From a checkpoint of a small transformer trained on Wikipedia.
Size: 6 heads of 32, vocabulary 4070.
Each number is 50 + 12 x the weight over its row's rms, rounded and kept within 0 to 99. Layers, rows and columns count from 0. The size before them is the row's rms in percent of the matrix's.

# up: layer 5 MLP up, 256x192, rms 0.102, rows 182-192, columns 0-95
# down: layer 5 MLP down (transposed), 256x192, rms 0.0947, rows 182-192, columns 0-95
# gate: layer 5 MLP gate, 256x192, rms 0.0902, rows 183-193, columns 0-95
up182 093:40 65 48 43 61 67 74 54 63 49 70 34 62 38 61 50 62 31 47 54 72 54 41 54 58 53 25 40 47 41 53 32 65 53 72 62 43 48 50 43 44 50 37 40 66 50 34 21 45 77 34 48 45 54 64 34 53 53 72 53 49 51 75 48 56 39 51 41 37 85 39 36 47 64 55 39 35 36 42 76 49 37 38 62 45 57 41 52 58 52 52 63 61 54 41 43
down182 093:28 52 48 54 46 31 51 60 49 55 71 43 53 70 61 48 42 46 61 51 56 49 47 52 49 24 45 56 42 74 44 68 72 41 45 50 62 39 71 50 41 50 39 35 35 37 38 49 56 78 76 67 47 41 48 46 33 34 54 65 52 75 54 50 36 23 51 67 70 58 40 31 47 37 26 30 62 50 62 32 57 50 61 44 44 58 48 55 58 68 58 40 64 57 54 53
gate183 102:48 42 31 48 45 75 60 55 23 43 58 54 51 46 61 50 56 45 43 55 65 57 44 60 30 50 45 48 45 48 37 69 45 54 45 48 43 70 57 53 26 30 68 76 50 30 50 39 64 65 47 55 69 39 44 38 30 33 63 65 32 54 35 47 67 74 62 36 53 51 39 48 73 60 64 51 36 50 38 69 32 41 38 32 52 56 46 38 50 51 36 49 45 49 36 61
up183 100:56 53 43 44 64 55 76 52 38 29 56 52 53 53 63 45 54 38 42 66 69 48 36 62 46 43 60 62 56 79 46 54 39 54 45 33 36 61 56 37 25 23 53 55 51 34 53 41 55 58 31 86 68 45 60 45 38 42 47 58 34 33 32 56 65 58 57 42 50 57 32 44 60 70 68 43 37 48 30 68 51 50 53 47 41 45 45 28 65 58 49 64 42 50 49 67
down183 102:50 51 27 79 40 70 48 36 45 68 42 36 34 47 52 53 55 66 56 51 58 52 51 55 51 49 48 40 27 79 51 55 50 47 32 38 44 34 36 31 75 41 49 61 46 43 36 39 38 67 38 59 54 63 51 35 69 41 39 69 54 78 41 62 57 36 48 48 37 41 51 45 69 64 30 58 42 49 67 34 54 70 56 67 46 47 68 55 32 47 51 68 52 47 50 28
gate184 100:65 82 36 53 58 52 51 50 52 43 48 47 44 29 49 42 74 35 73 56 41 43 72 70 54 68 60 58 86 45 49 47 65 67 63 76 43 43 61 48 35 57 36 37 41 46 43 47 26 51 54 42 27 47 62 52 39 67 53 63 51 69 52 41 57 43 60 37 48 60 55 39 51 60 58 46 44 47 38 59 48 42 51 42 41 45 42 45 52 50 49 70 75 50 52 40
up184 093:54 53 51 63 51 71 48 62 47 44 38 55 51 57 44 43 51 57 38 28 61 34 62 53 53 55 32 28 49 45 43 36 50 48 60 46 67 66 41 50 50 28 63 60 62 46 62 37 47 59 45 43 70 72 28 53 42 30 42 53 38 73 52 53 51 54 23 52 36 57 39 64 44 60 39 39 73 53 65 49 41 26 46 57 42 52 35 47 56 37 59 50 49 46 47 56
down184 101:51 69 31 60 50 67 51 59 65 39 50 37 57 44 26 35 42 48 56 40 48 30 40 51 56 35 57 57 39 52 44 48 29 40 53 67 48 48 46 49 65 54 40 37 57 57 56 26 21 58 64 44 61 60 37 54 52 50 53 50 45 42 31 60 66 40 38 46 48 66 50 66 61 38 37 44 47 42 36 63 53 54 44 42 39 39 38 39 61 49 54 42 57 46 60 59
gate185 105:39 57 52 52 40 47 47 62 49 55 60 43 46 49 49 62 49 68 39 40 60 45 38 43 32 54 40 55 56 56 50 73 41 73 46 40 58 25 57 51 52 59 53 33 33 45 40 55 53 39 32 68 34 48 24 63 30 42 33 58 39 54 55 42 51 53 61 53 32 62 45 60 54 48 66 54 32 47 35 46 52 44 52 36 63 61 47 47 49 37 32 56 73 43 20 56
up185 101:50 62 53 49 48 38 56 61 53 51 58 53 40 57 53 43 40 72 50 67 66 53 34 51 32 41 50 52 61 58 55 73 59 60 32 35 58 24 73 62 56 51 47 52 33 35 40 56 76 52 28 80 37 44 34 44 31 41 33 64 46 68 44 52 64 49 64 47 40 63 27 59 51 45 79 63 33 35 30 55 46 60 45 24 40 55 49 64 58 57 49 53 48 45 44 57
down185 112:57 65 44 60 34 50 58 80 67 71 55 39 41 68 52 29 34 48 43 64 48 56 26 43 50 11 72 39 55 55 53 51 66 71 30 32 46 25 47 55 34 84 38 58 42 34 47 50 33 58 47 53 51 47 59 57 38 51 44 63 53 51 49 50 63 71 70 66 39 80 58 52 50 60 68 32 38 44 52 45 58 53 55 36 42 57 51 60 45 41 29 45 62 54 49 53
gate186 103:53 49 53 37 21 38 32 51 59 50 47 35 63 66 69 51 41 58 38 41 56 44 58 62 34 40 72 55 47 68 45 40 50 64 49 41 34 56 56 48 51 29 53 43 48 44 44 66 56 52 45 28 48 35 51 41 45 51 42 43 42 45 59 35 56 26 60 59 48 16 63 56 51 51 69 64 48 39 56 33 51 42 38 50 53 61 45 69 64 39 42 62 87 55 60 35
up186 099:72 55 44 48 17 45 68 57 70 47 47 46 70 40 61 71 35 69 47 43 60 54 72 49 44 40 64 63 52 55 39 45 48 50 48 47 23 39 73 51 47 46 44 48 49 29 45 48 66 60 42 83 47 55 60 63 28 40 67 60 41 72 62 45 61 63 44 49 37 43 56 36 58 39 37 38 30 44 51 47 67 54 56 52 54 54 74 58 34 21 48 58 27 48 51 63
down186 104:42 64 60 58 64 39 53 50 42 58 45 59 44 72 46 57 57 41 51 48 58 42 48 41 46 45 40 38 46 61 54 41 48 57 39 59 63 43 37 45 63 33 39 47 41 52 46 38 51 41 64 82 55 32 56 52 69 49 73 55 45 56 48 66 68 51 51 24 17 67 66 57 51 47 30 38 50 34 36 39 57 25 61 51 57 54 25 59 35 30 57 50 50 61 64 37
gate187 097:34 49 45 68 68 17 57 58 53 42 50 42 56 37 60 52 70 40 43 62 59 55 43 66 38 29 78 60 43 49 32 48 30 58 69 55 44 61 40 59 51 57 46 61 63 42 33 58 42 46 44 52 50 58 49 62 50 43 43 27 29 41 35 48 55 55 48 49 64 50 32 50 38 32 48 62 54 25 47 23 44 63 59 54 66 44 23 59 65 61 49 50 57 38 55 60
up187 099:43 37 47 70 52 42 50 49 50 41 42 42 48 41 69 65 42 68 20 47 60 46 59 70 43 41 39 49 49 66 54 30 33 53 64 53 60 50 44 51 53 50 70 64 50 21 24 38 67 51 39 29 46 56 55 45 46 39 47 42 30 47 70 51 53 74 62 41 40 51 48 50 61 46 56 41 62 59 60 46 40 58 52 55 53 68 53 48 41 62 49 42 74 39 42 68
down187 102:36 46 47 46 31 15 43 41 43 54 60 37 30 28 41 50 25 64 50 46 47 43 29 45 33 35 63 56 60 49 50 60 67 57 53 59 56 52 52 52 37 42 50 60 51 31 52 59 46 70 59 59 35 68 55 61 47 56 55 47 50 40 61 38 74 57 72 46 42 50 55 60 31 45 35 40 53 52 54 63 45 55 51 44 57 62 61 52 36 74 35 52 56 41 36 50
gate188 115:67 15 33 49 54 36 54 49 41 68 59 57 52 47 54 66 71 46 47 36 31 61 74 55 43 52 54 49 39 56 35 51 38 42 43 56 54 53 41 53 53 61 50 37 53 71 42 57 60 38 54 47 61 54 53 63 43 32 62 48 40 61 66 45 61 64 51 27 51 58 45 59 21 39 68 65 47 46 58 68 60 61 31 52 58 50 47 37 47 23 32 45 54 66 50 45
up188 104:39 57 55 64 26 58 41 58 53 24 40 59 57 51 40 39 45 53 38 55 51 15 58 75 59 48 57 51 64 54 52 54 51 63 63 40 69 55 75 58 67 43 43 49 42 56 24 54 43 54 57 65 46 74 43 54 42 58 57 58 28 52 61 37 58 68 47 34 48 60 57 23 37 43 49 57 72 59 50 52 40 48 39 47 56 39 40 61 45 29 55 54 54 46 29 41
down188 099:48 29 38 70 47 59 56 44 56 65 49 46 74 60 59 64 63 58 56 54 55 72 22 50 38 46 41 60 48 54 42 57 55 60 52 44 28 53 49 27 52 50 35 46 62 70 27 48 45 43 62 46 51 26 46 66 43 57 60 57 68 49 67 52 43 46 39 52 47 54 48 46 21 57 75 53 52 49 30 35 46 44 59 66 26 28 38 56 44 43 24 38 73 60 49 47
gate189 103:47 45 53 34 52 56 45 43 48 53 64 57 42 56 56 64 50 61 38 48 44 35 55 51 51 63 52 25 38 45 34 56 44 32 60 58 57 86 54 67 55 46 51 63 77 56 64 60 64 44 47 60 44 57 68 38 59 41 50 55 51 64 74 33 51 32 40 51 25 46 34 80 48 43 62 70 32 41 65 65 55 27 31 49 42 68 52 64 65 37 56 55 38 56 46 61
up189 096:46 44 69 52 34 38 50 69 74 59 50 38 64 57 41 39 49 52 25 50 46 47 58 69 43 29 59 66 51 51 67 60 48 68 25 50 63 35 49 32 50 40 71 53 39 54 36 20 65 74 61 55 45 47 41 49 39 47 45 30 51 40 47 59 49 55 39 50 63 18 49 16 31 40 36 67 54 53 42 30 40 47 46 57 55 39 31 59 44 39 61 32 55 48 42 53
down189 096:48 44 56 55 30 65 46 70 73 45 52 55 67 52 36 68 46 67 57 69 59 44 47 40 49 19 55 66 62 49 33 51 25 59 58 69 46 49 42 62 43 47 65 55 68 46 48 78 65 55 40 49 58 42 62 61 45 54 65 29 55 30 30 48 55 42 26 55 49 24 50 58 37 49 67 63 47 45 47 58 43 51 42 49 35 52 50 45 61 29 51 39 46 59 70 62
gate190 098:50 36 37 53 48 56 49 46 58 45 40 60 32 46 38 45 56 57 54 50 47 61 65 71 47 43 49 33 19 60 36 60 62 24 59 53 51 62 84 71 40 46 37 66 44 59 69 25 52 69 39 32 39 46 69 63 29 49 45 32 56 46 49 37 48 50 28 62 34 62 60 73 40 40 47 56 29 59 51 49 57 43 48 42 42 43 50 39 43 53 46 33 50 45 63 35
up190 093:28 66 52 46 41 60 43 46 31 31 50 49 28 59 59 51 41 37 58 52 47 43 42 51 49 48 46 75 62 55 63 55 62 33 37 27 72 42 59 53 57 48 62 69 50 43 62 46 18 30 61 54 24 56 40 32 49 35 24 43 48 46 49 51 46 69 54 43 50 34 55 48 73 57 49 42 68 20 41 54 45 66 46 27 67 48 44 56 46 52 50 43 31 30 44 40
down190 098:32 68 69 41 48 27 63 48 36 60 46 74 47 41 54 46 58 55 56 53 59 53 56 69 49 33 50 46 58 35 54 55 54 53 35 66 46 61 30 57 52 45 46 66 42 27 43 47 52 34 49 58 62 43 55 60 57 53 60 49 38 40 69 58 62 55 45 62 56 56 40 48 68 84 50 40 36 61 42 57 70 50 49 66 45 53 48 40 52 36 39 63 52 55 52 16
gate191 102:54 48 48 66 33 68 50 43 46 40 41 56 62 43 45 62 43 72 56 38 59 74 63 68 48 45 43 27 54 40 48 46 43 46 64 40 30 59 85 66 44 46 58 74 50 53 36 54 56 39 50 35 66 58 67 39 31 37 68 60 41 51 39 39 35 42 48 45 41 57 41 31 69 57 51 46 27 58 39 66 42 35 34 51 61 59 60 34 65 79 60 50 61 66 56 70
up191 094:63 57 52 59 53 58 32 46 48 40 48 49 27 51 38 54 61 53 60 59 52 65 40 43 49 52 36 49 46 46 36 57 54 34 28 34 58 58 65 47 55 40 55 66 64 26 40 59 57 25 41 61 67 55 52 47 76 67 60 50 19 55 39 55 58 42 53 35 58 65 49 57 35 69 61 56 74 39 53 54 81 45 26 56 40 70 54 40 50 44 53 73 67 49 50 68
down191 100:43 41 46 40 57 22 57 56 50 50 54 58 25 58 31 67 45 51 19 63 37 36 40 37 54 50 53 52 30 69 55 48 79 38 45 55 20 47 68 19 69 43 64 54 56 33 55 43 79 40 45 52 56 29 55 58 52 44 28 54 34 63 46 55 56 41 52 35 54 45 47 56 58 55 46 63 58 62 59 36 39 53 48 62 56 47 50 61 49 54 71 58 69 43 52 42
gate192 100:69 63 29 50 39 59 55 49 62 43 41 47 47 55 45 55 53 55 68 15 64 44 50 50 51 46 31 38 59 40 46 39 49 63 65 44 46 49 42 51 33 31 75 73 62 44 39 31 34 62 58 61 58 51 71 43 49 17 47 53 11 42 44 38 62 38 44 39 40 53 78 45 38 64 66 44 43 55 42 53 48 39 35 69 76 57 51 44 62 53 37 59 46 38 59 58
up192 097:61 48 42 52 21 59 47 43 61 42 36 68 43 40 55 67 61 51 45 35 60 33 51 61 44 53 45 34 57 40 39 43 44 51 43 63 51 58 62 49 33 18 55 71 52 59 43 55 52 64 69 57 41 42 49 46 34 31 47 50 26 51 25 36 59 44 58 43 37 60 52 48 45 44 52 43 69 53 44 64 42 43 40 55 59 55 66 51 55 62 50 19 45 45 63 62
down192 099:47 49 62 45 41 12 57 57 46 62 66 17 59 43 57 54 47 36 46 58 41 58 55 46 38 41 40 60 60 57 68 57 55 64 50 40 43 54 45 45 45 72 40 42 44 37 47 48 45 54 57 45 28 50 48 52 54 53 60 41 42 60 48 60 44 65 53 56 62 61 48 24 64 72 37 80 41 30 51 51 42 49 70 40 29 61 51 79 52 65 55 67 52 63 40 22
gate193 125:79 45 57 54 55 38 43 47 43 51 52 47 40 50 36 41 26 30 38 45 55 44 53 46 37 38 59 48 56 63 41 46 50 62 60 36 49 44 73 67 53 66 43 51 32 24 50 46 57 46 53 70 48 44 36 44 40 55 46 60 40 60 56 45 62 59 80 48 48 72 17 40 67 57 50 61 30 42 60 49 38 53 52 45 46 61 42 54 52 56 53 69 64 40 30 56